python train.py --num_hidden_layers=12 --num_attention_heads=4 --num_key_value_heads=1 --rope_theta=500000.0 --init="normal" --init_std_up=0.0373 --init_out_by_depth=true --lr_mult_o=1.44 --beta1=0.9 --lr_head=0.0063 --schedule="wsd" --final_lr_fraction=0.0 --max_steps=8375
Each number is 500 + 40 x the weight over the matrix's rms, rounded and kept within 0 to 999. Layers, rows and columns count from 0. Numbers have three digits each.

# q: layer 6 attention query, 128x128, rms 0.189, rows 26-31,57-63,89-95,121-127, columns 0-63
# k: layer 6 attention key, 32x128, rms 0.178, rows 25-31, columns 0-63
# v: layer 6 attention value, 32x128, rms 0.127, rows 0-31, columns 0-63
# o: layer 6 attention output (transposed), 128x128, rms 0.211, rows 0-127, columns 0-63
# up: layer 6 MLP up, 512x128, rms 0.182, rows 0-2, columns 0-63
# down: layer 6 MLP down (transposed), 512x128, rms 0.0666, rows 0-2, columns 0-63
q57:405424478513516558449534455489479482537406489499523526514508497501514433463488457536467472532551511515530494531505537580491492518521520530516476495522469514544483491514436519528533445508425527
q89:534459479553423475468526524511460517540485461512499476537492498459570467412501508530466508511472532502522440506563520410487522502421409472467486510467449543504516447493467532505457533456465437
q121:514425446518524547553503522554553523475517485524445482540499522510511421455500531479471522524574543581463488472606412456526518509539552542557498470497501474483497546443510455510456500505565468
k25:452408438459501517466516482469448540549507518472468525481539559520461484515522486477550488483477500600515466434437512519533403490529562542560498472372496531519491480511502514513426516529498609
q26:568561483437509503513390502504503443512508503436510572479446512594532448511491542457507542404533537487529543531558390484434530503510535477492519639520533428618510525545507540454385501474491527
q58:480517517413391455497478503505404469477596530526366559472595514460541511514545557512601459482531508484464485452512551494533544440571568545472497452455564615526489518500485448525383530481492519
q90:513549544534524432483521547509517482466444458430531487467505448471498495475461492498497482551484463553520486551477488422415506483561516380480541434455514544519490364595515513463451497557523530
q122:532488530485549468475495533535433536519532460502438535419450543505538490439530446526501547545430469475487441450428535552457500395499523525507527458547528562487515557570577513520508529451546481
k26:507483504516404538495522533519479471429559562510507576502487491573512486517496397541565539581448500475459482445491508516503471502533559459474515552476454509472472481484419568468522472585485548
q27:491503485484538449484495524512448510573485494487486486488488546440501431504565504446526577481547451451457502429463483487485480485496571464518526488519504533498435470508518513518457482428463462
q59:545472426516520533549539470560544459514536500519584452437511450413522471537413471429509531484477500498481537507509556559538465509505541496483581485455493538464474498488482541536528524490517567
q91:420535488509483499548482488463567562482424482475554507517515481459533457460418496471538550564524576464523446490528434536506604495527509447521558500510447398530464468520565510531459515537570511
q123:463530488429466515552486392434435500537493470486512503485412493468492529444477500446537555573555540435571476455483497481477452475511521443495560531465476468451481413569536540468435448455530454
k27:526490542507561504536488489562477581557377477504529559453485473498456501527502505560469508539443475490554505486506515510497400549461514431498494596530508443515502495521485488515526525499516420
q28:510577533475475545636490485567489575503431660525521473457566524553480456478421381553517510486442519515484557572461530514452503516441563505473529463512473418497537478545553510536583396526521438
q60:447528535538460495481526504530477528450538478478486506453465522511528543509632509460442485441454470414530549503542503544496535524517568509512531503499515470505491421545558539489525559438540493
q92:471455558444482514558433438556442449529405498512488531456468529571471493504460508439547559511550458507588477511425446476446509546471546479529468434535509373513538394461539448495457481521511514
q124:475534528450525531503443572441468450567453417457484467593500509513483540549457508552442456503453579520461516491520537431610538528546514470457510537497513541503525439364519432548566535530526518
k28:505581497558460498485524573502491527487481456405514492539488495497514552521511403487444452498460481484522489502524452495570542539488566467545516498493542569554510523450448450478447481532496588
q29:452448556503465499441495497515455500455479475394477532487515555582523524477521555508506486481476461539521470492529436476547551456553535442551536530543444525579498505414526424499522484486504494
q61:458487487433465530489521557557531467524545434517530516511497497488482457401452480499438534518463456534409478484517552555384516549468518503524465570501534574440584519418535537545454525469530463
q93:551485477506519497561538508552458504503571534536504568504493455531489563517497491485494442512581468454590528491529489479507525494529521513540447472466539524495494435537505477475517518535538474
q125:481518575525498495561529383506488507543542545481513463522534461559551528422512484469523476517454510443546474516563476484448538445578539568452488503507559474477506549549461489515509437465572513
k29:411459453479540507523501545500467483481454514538459439520511514476481535498465490478517459515489535568497546509460477486529527534470467491526498493536513479528534564517496454442533521446493561
q30:473454473517441608475534485514463521493508543495519517481472475569471430454537493482519524519519502512522482524512424490473489523529513575536554525501515477513474510435474498444479574423489511
q62:533515573445446529502510499519456513462411536477471460450467577472442528500577531413445524478493534421485482546455498444540429477464509542466477476548480548474493464541466536448546478476452512
q94:501474522522473531485434526542463514481480490565541507505481520530551527429525557455501547498459536501512468529517563447466469424502464556533521462522497464542532600527462505440518428519494528
q126:565527435468452489469449504581435482469559540524470558516502500554486525494473586512437518497509481498443540446473456505480502446502512503519439503461456568510532536545437488530429444513536464
k30:468463510465550491478448534562486564499519515516460567438537490498509469479462550518526468467529480581509512473478515459512474510535458435492519532517521544583524502417497502492464499511477496
q31:506484551446490516531441519545481425417526503450442519472567361496582506559436487470574520476422530521496421508597518564529552462465559471523475527513558418523516480496508471478512437548484447
q63:554507455469433543493496540516506417511532489561454488561501595454436470479482468468472454478565519551466472463425522429495468467476498539497492558491507449547506566553453486529407530436418513
q95:463451477575490490508538479480420479466523490419393509500499510504448477540447522475526523465527538526460543563470482396517459473441515536467481492438419504539544474531426564483579473607579421
q127:480474621523494556451495548515526504521448469434472496620446440474479489461513537487546562432481455526449568529422455479555497478543437624497491451549557438393547478492474400448501501528477500
k31:474476525545478513552508492560497479466516510457507512491593490538480575463523591497577476465388459536443445440521419576506487501506534527528531483486556533519496556458489440534520465512527480
v0:486506441485567554497499539461498547418540470494392540513460446504520555477503454472505437533476525421475532506498526480480524459530493495437526491493529507530483408427508531469393515464485513
o0:546489543483522515501546592461482475412503529551456506495547456458534564440484413490526512485482526573485511462525444516498550480435565513548540519473500548542499435530451478487476517471545547
o32:532449494578480525506481490572525522521463521486485538466463524489423466505505535565524524424496489521555531560477491522524516477555552498437525501530515492522499504491602470522589486429488500
o64:430487516438443456525479492434490489499578505538500455505518475559568536577509460530437527479419512462492461427408550481537455508522477533507450437452569433524477478440421563458565463628462460
o96:476535518469439496452478491561501457563485447407537521461503515488477450412503512491489495523550561522505488536532454583500460516419442479546454507534451492515527576506528543521454573478507498
v1:533478497564563546475466432446495501462442490492544456479498545475508535546465462466468537504521532518478590484546518470523485538573590615532533538504480484566522429544498503543552470514526509
o1:455468471465472478445565521510528457507510510447520547505515456520563460554428464485464502483459465494480478660474482535528516535485542429481499571464527522479561522455565547493426393455498480
o33:526486409442546563516490512562426493531423524504479513539494560488486514516495522475509597442531511486465452462558547526492467434449530434446502494532465418471480522518548499445611531481543560
o65:538531564493463470539483501483493526499485520552535386485478506529487521520498541557485505521512553545568475483505459435450514434516512576622502488523487572515447453497464484492511490520462496
o97:514480569565502467492468478480500501483486465475525517453468514481505475491507575499551484566515491500539491516504522537464538553521401434467462484507544408494455509473452460509514540503514422
v2:499465495474540439414480513501463481481470523429508519464494519509488478444452500478491467506538509450510467487478565560540517490512473527492507466548529515477547512418452555556501435513479473
o2:448518532510496490479527546477530470516556540480472501536521498476541492604556477488534456564463424495470498535491541486484528462519572488537494524507471554489494523541510516498480453492543479
o34:443552529484461569505492455546446542560452470488534508506511453463506540533487432477448511470484552465424508495531474452461494485419437512503452436525487468502491445591540526482474564528487457
o66:555497483420516484514482458523554474486519495595504500481490549478439518470556498549540468420543502581489496508508451557521493504568499457495541574444529530458430481449512474476556512606540515
o98:458480574570532511549500461522455442532501481469419459463450481542540453506443511453491552516495476476556480445561477521553493499486479459468478453454443494508577486508505494488479435444448522
v3:527491573513536487445502483457470552467527526561570551479463454490530557509515477517463499516512497478552447537586510557528535505564535467470480486484510584502475509498489506544391544508523488
o3:474547467555482515479476511437479539529458401439435524455563461492402503523488519442410526475394548466421495513588533482542518481601515559464431437481416522425483481509569477510450535508478457
o35:426440500502513549452517502589526470538555535441443514546488546465543454475443504460529441475590510508460489403446510499497387474473505424506608486494503526450520536519446525487506444483567550
o67:528482539521452495494564546527542486483599491534465436458456490502503522523491487567503503491511463556590582515528440454501534515407442514542486601544548486481536478522540548518506424532478522
o99:511488478404436421534444545489518488518445499484542501536466521500496466497499488509475512526467486517475467617521487495484482478530471424487445496466525456556474559521450469504536521548517492
v4:541525466554478510465491518446489467539558459494452392558411493494494492513490528532491551527472496427444582504496527490459452532462503391550528492551547461529497525497473478488484604472522520
o4:523483577442573501539547520574489527489461537522588556532527464438511533485448466467557509509543516535526432424497578497500486579523514517567474452566555513492490592555547402471527447458559517
o36:430457600501456559527532474473527501511505533494499449462535459488458445452518451499518533438453513451516499475485457528560476402488453513434537538457399514493448436419534532495445501555468524
o68:564494421512539450493487553507522555504543512565531528432476588545463565430482492508430507499431536521469548548554499492454488537461539502488529488478552432541517524475512516493497562470499478
o100:483483470523492435512521546482484498539430473464411517529521570530504533520565532512535454508539522502463454549487478503509590490506484573530493512522461446490517472552419520509488501517516466
v5:422425481514546431471482494460532481449476522553496492437483511557486477463551565546375530524488477497460524423565519539507555533507452453489467481526522532556454460547505508484578463527439481
o5:545533594493485510521564514560496449513483487453475540513554513557582522501461444509513505494441508416515439516462489491533481471553464541461433527477512493538419584517533527457468488530517460
o37:464498396532440454513469556505510512503551594481515484523485473459527519503396535512507475489490541545469511527454480449540459480442511503498538520463528497397556456448508491546503549502483563
o69:516453533509499516565458437512534531527488412512499520516504457513366509476573441465503566528482547513550597509495478526486523481578558509527509467495511573456514464500422439458515543454482473
o101:514494492514526511515490491481448492456530516497581457554463501468482474510571598454575498453529448506480496490543524584443537581391468459529536467545444539483483474529533477515552470508515476
v6:477494498573564514481527461549460535460485434493518495502476464476527548514549592489536493453552502498523506517519525476444523465487512484512459397503553553442498590515513561492513515536470378
o6:529456441496539533533499443422430512450524520515496546529436459540513530559511476537447483461547503496543461464479513470508520492539522496533490447453530500484476442474548537452442528543511509
o38:473403559475550505510506505533498486545440448502520582441490538503471452462497557569516395555397505487430541485494457520529507481462543555470528525484504461499469517521497530515472477600502557
o70:537485490537480463515510548505565520517474539500526419491490530540441477479493440515558501503513508413490543548542487511482449508467483431514441507470451522582556447547482427479566464429472505
o102:474507476487534479542443509491503497493527512462457482441530409424506477561452519447494541511490487539504501465479535500503569547486422446501500479561478561486532550490487390481545509440499477
v7:550430466524551521559447532527554452479484441500483501483501473535507568501534429473519553514512472517482501513483456438442531542503495502478442548535576489514577441573526500506493455539583472
o7:528480492590547416502471482547530513498577482488512475456486438568623510541518502496447462523459545499473511560485458449534505453502556523528449489540437447457480482461517538439489470531471517
o39:480426560456460612523520434436476445432498534493508558523455515479491460454475547605447440438488444532512468463506482527462506401489458586466532510558590499522517496472456491513447451446527470
o71:500489465555516485533491525454521472490455519457494583547572565544525488474450495500568480549474483510492536474504499437452481543472536543529502447455451580478478482460532447557532481550527511
o103:466541506462446427459558546493482551519484505629500438405571494457458559510535502554536533477464529489512481511537494528495491532449498440494496467542530515557495491557466589527555593477509523
v8:446560430591505512534455426448530485459492533508489516505567518519481543507473541500498479423409480519502458501515471532505529509523506417519508500470502490567460474506476492474513512498474486
o8:459525512540491520505522501512535503489488520464545398564513516603422508470530473554455401543489459487462479502541468522432515576543524517508508449501500525542556464501459508544496486506576576
o40:522465448512480434441456545481491561458468486493464547519484548411524502495524437525592580473500423539487418512509434469546536394527544540487495437581473443518451468508545485516526568497406448
o72:473498538501521462514559504518490524522520473536475491423471493501499467521501524505437487526511583487540520487530509518445498543450431451505424485534495525432451521547476455497486463495466485
o104:505456414468535570532490500491485505513519491503528514496500576484469459482436576424558465562464505510511576523549503480549475425463521496521508607469499447473493533487509580452466513495553503
v9:478525502509506561495552484515492509448496529574600493435484550534502594470535503476490474531508517499527484538474530454459503509500501503418508488440635542459486539469509482508518532500499570
o9:489515510530487553540514528520505524515529467480584454473559518472488477430481497517489539535512502484536542481531561510533538555458475572475511534457495488458496542435497488563507439485454507
o41:493506506495511502513464531581518468490531519442410598472523482518472489504420553489491471533478572465552571464499548488560516520564482527492416545549506556559485486518480456528414538537508454
o73:522474529534468466483497478487458412537479525497499494524457527458509431498551425517523505427475510487462454450415468544504466482483538394533511481552489543540528506451506583442501535432561456
o105:480474480427553470520448484459525571497486448492430516536524445512550528532474492442505492471421525521502493516481462503494469434464522450524530457505417483510465422564530447474517465512463489
v10:481513481492459544539530429500604534443440477462407477512527422505518455444492507505544446512539435483491502493482544451528573506487481446512455618459568503541563491439467479536498527473519430
o10:538499502561454544509507430526539496588510525432502477526474465514499488529481520513516425424573568448445520543463462513594468474499496523476523526422445503445484489535549545502550504531531520
o42:464458561474505479508412513488450443478531518480546570490545549446477478507541464479474485455415444537518512493497486561458507474516513502559498405534486531521417484502443477518464524483490503
o74:509488480540530429483551522484512506428534498539481546595499459499491488458528480541562518548509584486539488471479464481514546519529448539490466491509572466551529459451469541503464511542423483
o106:522502485491477507523500568486451496564512447502560407416444504545508537523513483438477488518524445522446514523460521500484494471551524445519490489524508454475558506544519475448547492472537552
v11:434421502478467500470537517452583474552486473552504573442525496467505460491505519528536468493476548574504495523409495511556527457468471516540514461433445520498450451560494489434512456497572546
o11:478576496484485535507562470472487615426557506509547502508543521480564523502488486533468456551468519532513521543514534497457457526499481517508524562508512490533449502492558503454553479501451529
o43:548466554601559557506501508467457394543494511501499450439455564455489444465540522524515471471557469496486486500539458519532450534468500470528444505522496464474542475505485478470508487454506491
o75:558470559510439496517423493559425451465504513518457525490555433465486519551500488428462573506470496520531529441444538503505516517484484495511503453463447573596558494507492507578486544531522434
o107:468525461484551475523529530473577544485480528429500510558459583487465517504430490484509536487516497456478501464489453469467548430539579472469443553533607593395515575456521499544492557467460525
v12:509530474452516503520532551498446480550550555460506504517499514468426403442535503461456443516488486468477522555600505496469511567486532577488411519484535442527493468516505487472469472479491504
o12:555489466468560497396550465539497438442620521456499513551542523490519537522548471501512484520482515469530494462390532538528565434482494453584468457431454510477434457466511449414554456361518444
o44:503445413454507490508408594528571501515501487565476536534562536509520513449507440451610498461469538547491510483472460494487537491488541488536517487535496466425491506499518564439475497524539495
o76:466491509449465560547479436454435471549429530493545589467495486499542508478508515468527476458514462395437465523547519482493458460463483513517482500489525503503507554443525476597571511541451432
o108:478460597514493493497437455495477545499447441498514502471471500534476562506458449571485543523522523546493487499515492490518452538532459460455552534486475496598549454538480547541490542547429484
v13:566512483471478449527515431534434521459504443479526496453457383546481582484477543455482483449437483460536492402530503474589491523470536467514452511475506541462483438527512545489534520462534518
o13:461531534531491484443529500542522563475541514482569523511536516434481520453509552603436560464490506472473478456467472509563481536479466482509534513478496540477478511477539451458463553494460482
o45:555421502494479534384515492516417448490470473423473585519454566496462468525515470548496486458533546509476489507493469465475460514499457513488522620494466484538525613555507532519527515555528484
o77:486516520399512489495499538498540500536473544497511475550501494482533515499471446497548515535591500480517523596447559539501476564525465499478447479505502476490583461446506468513554522523488488
o109:516498474585534494561462519465589507478514513541512464477528546505483457513528532406524492479423483490539572466517513487438542459501513457530504429516527484553418501476445502489457434445469503
v14:452460494509500525512614485443411510524505421479528455492529558426546445511520449529526475512440486500478507457529530576481475491473543484487432597564571556500464522579482505542527481490569463
o14:514473421551487543505477494382455496485487423542482533473511486555521456530491443498487465477489472510521455490476423517494539375540454459595485458451482500526509549457505535454459447555447457
o46:459530496462532491469508501504500462485475558533469486497563453487431474478459455572565500520544506478507536477503540469533427494535542533478495434515421500531474490502500558536496474508534555
o78:511540543487471550470472516563499528490572559498384508524491527456543503414512547451533537521501541481473520488534504435448506596514491505450464497503507502429529463479528478459518526428519498
o110:563428553444535439486476571543566473550463522404602447471498501521470563548586521492434498437488479532511422497511496501490477499466500517455564533448563494545489528558500538478513520490539487
v15:495495489525444529489598462509483549437400500458542477524528503535533476582518470471538499524531489549490495542479497498434490508476495466498504486515479521514495464514519518481499499533526456
o15:541488497510493475469406463466560428512483495503527554459469502503517481509535483488476511467419434503564467516483478445468532573461513461543391568492437477501460488495466570486564562494502478
o47:557528495441443453512536530499527561489455452473410498452505518492486498498468536524556504534462495546432535534497493508498491484456428528510503441485510557504446504522493494487521486533557567
o79:523506547525561510510455515500463477472525526520574490559569538512459505475487514575495436515547468438559497431532539477443501453505543501480553481467531562523571475497524451539377478441445435
o111:446515413528561491497553481497446475482527528473432476548455436500574541494467587492442442548481501503495418512559524534541527479560539511483506511487540472521545542509504465515529472502497500
v16:479392454562495479500558501518546554492478550423541463466555572519547532483554539468509503472502550499496580537480510531448498459519500506532543441491502533526557451483528478544463492535530573
o16:451465539500444455456525579500523496588378455479485498471511471582475501478527449496567523475480452452513446544455503525515541548501519528479496540482439557452549501471456538467493487496446526
o48:497492504458502466522480422410513499541456512494495521558486506558468414499466529506436526525491564472511472441575476442553498550436472546522510505452511513489527473460548520527461496513548470
o80:477510514458438522453445597618492423411541535541487510487493558459490603507559575535546494542536411485481545494480567509483471449534566462456475588591518501563457443528445508468505467417566461
o112:529548477469586561510526533488498533490487448501477475490506453440579497504490499512511497503467554599527512551436460534447499502499496432472557423498443456534440596446508514506482536518459547
v17:474499507611490493506487472467523591429505541543465507546423530494480544494466499444457523529538514555498506513504507443547515438527581563431567502543508515474474552475541497501501499484535473
o17:514531517533497508556536542480427524478481458555510490507501486472475490472564517496485497565510539500539524461455487528535461558506448455460539485505562491539507506588473455489491463482491508
o49:485492482487458499564540525506592514480514465497469506456521514384516498578430499546525448523474503482532531537493510482517457567548499437495469497495531514451503468497497475525527519450551521
o81:493438443513501404473506497513527487439524532485565516522565431557466428512514553530498544489508481483528523510507548461486514457452555514518471523477489488492502490526495505434452427512463555
o113:505494526530479507419496444538493458502512504453438498446478546572516486494460507491501544436505478479370450475503425477492526536535469532485478480483476469536530482456512476539505548484573512
v18:484464488496469428512434507489596525495480461509526521577516521451559508400469478475467500507559446505505491505563469469487427488490541499480443519491470491477506502473469498474537482445523639
o18:528458512531494480481511503507498524503465460477476481473446595443522499495564485486527460475561543510481473482509498571503538608515491459574523499559428524543498459458531510505522536518441490
o50:448559524505495571474497561490541496495532475529524441473514445503493479583496608456461488532518416431452520541473470551529481514553486534508498420524537427532588469535472467532460427482516490
o82:456533489425499479533514420544515452498583487488526504454501543451455448463465491495488539541455590554480504536489535472404456510507527488362536567543580495458404591496513581496523595509515537
o114:616472441499474486513561566465390475530433526522578544561553492571531586498486499574528505523484493505511538522519503528510463445492462428485498529459513569500492502491471446486532463488510490
v19:504501551514492500497512535584506551486463446501448592538553545449529416562521539490541474497514394522497548570551492533527482497526512531538483437486488510466449458504494478454558428545486505
o19:475446502473590562481582503505564463435544528492547429477517434483523483527541517470490413454529480556533457505513481502552459410481554478546458535402454457491520514512487578435528488474504429
o51:517516553410424483458482445487490508483479548520427528566444502466512531443581444525447536467541562535510431471453443525542501531481491496428563497524523517451548538480499473555542455455541511
o83:487454465535448445459530477475490447485437543462506513536516513467478439507497530563556594551476508486565574509547445465513520546519520546534497524496542516449416425503536508547456514527519462
o115:500556454595483523550418489460476537579501415512453551418470523599488495584385512525487470545478514459434470526503563497391465478577464463492474429549540519581549504473460440558465522492510566
v20:560581469454475531525521467471499500547454520498511549492511530480524459508497539505438583477552551489509552449480507483493443520534497450439517416505477468606508557428466506457537479448455501
o20:444485449449460569474500512539459477563426452482566531514481549519540481427504419444457563461548465548514446464538563545525468547499527451496446553515491494472507576533433493561528519503446553
o52:529386561507539494596488428468538459409528523531515503495449482498424550548458524555507538494399483503510512525517463519463558466499548498539528487504538428487524465569535518470531509477516458
o84:457559503544496483453564510504543596579569556430434474422542478449467518531497479464529469528528512479528566535479503457542495482438477511539522507530457518455452501481519505465447511487495495
o116:490513483485470484503474536509497447422509444539461478494479417531523506473489546470494439555492537477456500538491450506486472539516512519505483593492524496581477477480493474594525462510487502
v21:502513432451512555493499495504500515509494564531503486496551504500563471544519428488525555462535465494533552479509439470514498511492517515523478525487500482497517466471530541524446449521506557
o21:467501487493486483543418410491563472501505500549456473563508499408485484477486488466563513452475509460522561543450503498529520462468508491593509488473499509476483463492537479443531515526428564
o53:513500588505527492458583533544472525509494483481497548460485496473540485515513460504482549496523468560512462503487449492490497483483475511498492539465469436497540486531559504487602486501546459
o85:536469463542526571498533468444489537457486560478524538517486480497534511521477529482472520508469517518525520466589490474444526480528532498496470469480544460497475502509434490552450504467531450
o117:520493524528511424553455513522484469482525433485545468433507457515419533475460566537531458568517455459450437481561579551483532518500509422458492484512449503509498491491520530506479519526484471
v22:523471482444530532535484406505520461504490481478505543536500562542624458491576416541472449509468542456517458571480528538558474517515570476482523488553431492494501482496585458498605457496508444
o22:505504540462526435521474475489528490477476482512467461485514533533541500469502551482496463518487539505530412494483495487473572491447473571503481435472468492464555583551443499514497556486466523
o54:468450511514463518489560546583557561471479443564442535592491554423511452593496452494486615481484534427505593538520497486476623486508411493565445505496469479517480535459510453427495463537554525
o86:470478540540469471510468464519492498504460472510571556536509428531481527497495482517538496468490400466450523540503548477450469553528540545465584618525471493482460423515474527505524559540469537
o118:504580519492522531490519542455462515519472505494476401469549434530431562435436506498531568545521545507506460420525483536532476447471562475478444471442570508585546530491508490492418503507431498
v23:459569557518507551414503530534543433509407529455486539523501534528427539448449539537547494451510496524454480523548499543506508513545452528567478535526503502439489526541491566521481572500511497
o23:486500423516485519526445498483462440423531481527499461486469470553488495477518575558446518559470511488448565553530436493481462426484533495469397514530518470503494518411465513512516500560547511
o55:541504517483503528506525464497430524562560563531477473465515490503477464591506475441553513406576488492570542486430512530503453519478464420509483519440461506571480470510540483489537479411498557
o87:434444525533525459499483493480515552528418472465500519482550574533466579448466440481541480490538466515521490489619524508550538453430506500564557419483436546496582503547542475542448522495450444
o119:517494533487527458548474515532578515473525572540521519551459489413475443527538492452475461506448527489487402442467544489498552546556492496483475451577518504436485488473508505502526473547542508
v24:537508459472574455528469514462461492528483517494540515439523497487457536524493487545473492454509424514490499561549511457482542486477561445482518535546437542469435532470460400530501494517532476
o24:485455492558585461498541505548545457512484444458521391497547540493498527462558486495463534517411505459461501581561417571488527482544439495524384508453540454484516548493462489513481458484463462
o56:524534455545510387490495526491516561528513432622429583458486492526524494449456559474552463489477483522496544473527497457467490446519516563497557553481434482477454544568476530497502475492446514
o88:499536567526441585499476457468503538458492556537536504492482511487477472505473521461515462484527484412589522458533553447491559542457507438473482486511495510528496453507518483488500545558533530
o120:555512471497449592513555555502509499506521498456495479527489523501510500525504493603503505557570571492496484457448497500496449529408496507501500434548479510521478513519573461562489534483486508
v25:541517507495495465551540441565490516580444450492489537429573502536528532469476478500426529499476512493515457538517497494439460526479538472495524553516468494518524501499438563452499462504488489
o25:498521499503479471474510455489521545542476450506530487428495509527520483552416496561457509465521435457530532585481481503516559537575526497516464522512526568453499481484414435497496497518515471
o57:524468562525552557499439558497481504477476552519531483486563435533515498501527504466460498593537458467478437442520536497457476472436418515478485486513475464510467558502594561526477488506498501
o89:510496492498523473489454441474513487490464486505526443583479524498497473487544536439525487498479497466488555528532566507484458499458486461538548449463490463408500474516609546418472526566504497
o121:484446514522532485466472479500449466554542520489453526566467459524455497538547525456560530583446566494527525454531445491546525518562477481463513477499490514438528505536447489552530472461489453
v26:401556492447515510500557500460537476450516493497535491442515475481506483577568488490482503491515517440582528482497506440520552432461543520545515503498469473447529479519460468478449503472466459
o26:511479486479514533475495507480484415537431502518459533522541534502485509585573462539532495504549503500446523535574510460474496543582532411534505495500551479519447488478530485487523526477507514
o58:499408513522450520462477470499545479499501478471547523520467530500465511445479516505577463496502493441546509464502512480506563518478506583443627509548440528414583448485498526546473526481507435
o90:462569471504475429505477490522463535519407473552458446492539405588580506452486571515482505499464463548509426466506492520510571506466500507496429457438532535551502554530496503468587529490478491
o122:532512464529477483499460535511515524501562513472508560515483550489492447495380483492498565509497511495480501496461466499466415440535461566526436489498470528539525450464506523519479509551482541
v27:546457481447559484548474527570473515497550453520485508518539533501539469482489508504524521556460488618520491474487572496501535438552530517458528468437525540554528500510463529539459466520448536
o27:480554466510571533451544546422480536515537476507519486509489506465519507511439593432504459507438429428469518526542516542439469531441501544476474486490475516504517512500415530537533466480569537
o59:471514435491478515412491394508486441451488470585486457538556457563448477482503483587474521537532474473462482459542516485471546467512546501514500501481525555457501461501507522529429462498514547
o91:462517507560529506532514495573456528568457572468557547521503502472485424523521523508509514465559506580497535474458488524489471545517484472507526460453535517542527436484452495443536571559500524
o123:480447504441372449555476494470555478455502521427431521446465495490493526460509480539469445438508495424524463530422449492544476491518445457552473548544487456468445538474564452468485529490496433
v28:551515441506507489528531506520578463525586510558495458525459452466531497464528474476497423427513528472517530479489566490465448471524464507470565529524526501526550454534503525526478562454426481
o28:492465482522540489479466488458506524528456494470459484471487503505486528502487523563430536473542503449521493425505509503476465476462507504582467448558448487580473512561542491530493530493485484
o60:430471433455504478550539443563386555504504544497478492487493518446563433536530476460513503556492524565496490486443476491536593551476523551491490534463482523475482546384469526493576498503500600
o92:516505546550481559508518525616528485448530544540506527516497511536478562482498516507556506505473541465467458577522504534517504497559480485481455492482521499510547521508437447487484484519527485
o124:592520521495508483486465539456489465451527450485543523519592535486530527460514496468530510444514489521538496468513517458491470516502495547428531529443473525439478465459572564477535477454525451
v29:487509466526506455491461478533513433488526493409528512537447549472556462442501480553544542499525539471537581506487436497539502511497469504454531507479496481470560494555439497449457466474464470
o29:509519523554520531434487541490505472457484525576499463539451474490533517491558440511498465517515545541489447462455515502517583501440510546504454459465464448541466569515471448506504442467465506
o61:447513487516517497483423492522528506478495461509489491465475521459537459552512483467487446504480525513516470489460528522482510508455455439533462474537474592552474539461479528496471567543449494
o93:607482479462485519559510474503444487558497473459476431454567509551472596459496503445452456485471491537489507552563520492435391465470571552542579535487491443486482429542455580409526508529465434
o125:501474496451483468487516545523523583530486528492582562510511468536479472425390602527498534524462478446449520550551454479512456464548524513489544528518522509400523492430554474591537510493617559
v30:479565500495576519512489547560536523496488495595536531548467591492468470469491482395564486448435456509507514490510472451405511447531527498496475524567463548510446508460423485395505509514493475
o30:500540528468490481493514548559520570544487520468529495523412440481368480485524473478592384482535504470488488545528495522497550529527532422485502482432515510513458481521463460429524590471539518
o62:520477422545459514474487449441504550506489494569461452447548583483514504572519485509497547554511456523539452532440536550514508489453519547447544515560531461407477533485577478593473483458459523
o94:366487414486500493509515425479523428452549524511520493578458466533531471447503484533441428433497559507537447449566483486547492433536440511510516533476498497524491575541500473509498436475496457
o126:571463519488554468508465524500467458453566500472504491452598434480555567518495538542454637523480497477496496466504516484475429557444546527547458458510499461530512492457465553554454499604519549
v31:454528528431447469550543552460503517497470437507489541499467445510579517492470525546495553442539514498496503565498440486531489499484535477594415501482537523525517442560508524504569462579566504
o31:483468496491463493501428473546532461478395522458430401514510500470430473524465535496557483539451513487504528484516498528520507434495531569540556499467454500532468506489492526525520453477429466
o63:562534535507557539535516555499471485484598468460497544553517456481511478429484502535434510428500464512461402476558471547446453575458521518471532493501495488507541522490505531474538543509456488
o95:441477520507434537505448493488488540488488456511509519449498549487493503505546490549527547511473518578517518438467471440453519540518467472500486495588459471478452444513502401537462477524507473
o127:452470443571533505491518526471515478481492502509568498514522491507513573503556492508452521516475425496491520546470542458510488472438524535471503494447552541508508515472476566519464546455457516
up0:533515520511502439513558498504561524531401506513488444477616504515479544507542471549492469555518445445515489475486525496485530534440458451552519499458458505484507455528583489466518485504418526
down0:529475468462545542495521512485448588529518494441554565541545491464477509513516473482453550507479525580538462578481503526544515525519482528439501462486518507444438490425549549536435531467542486
up1:546492560479550503496545474530458462439522525515523549512446467504512475492540504496511464475450623468515559487496466504446467520446517520476530432530520460498420520496497496472447607456454469
down1:481531539492505432485474539505461485511497595529505506478462454490466382420471607503521514543516619572553545524525518497571451531509452510391492461546515539522494488502493552516533494482511487
up2:523521444561413547459524455443515529557525480490589528453515439513472497501522491457491413380479508545490466572557484528565519475416476449488532512518548541473492485514538495496529491556531536
down2:516573472537545460494483477475484458443440532490436444529533627378528570460432527493459500446499514502506516475522550432474519475515535499538504475508495550465517486492482489502539508423454473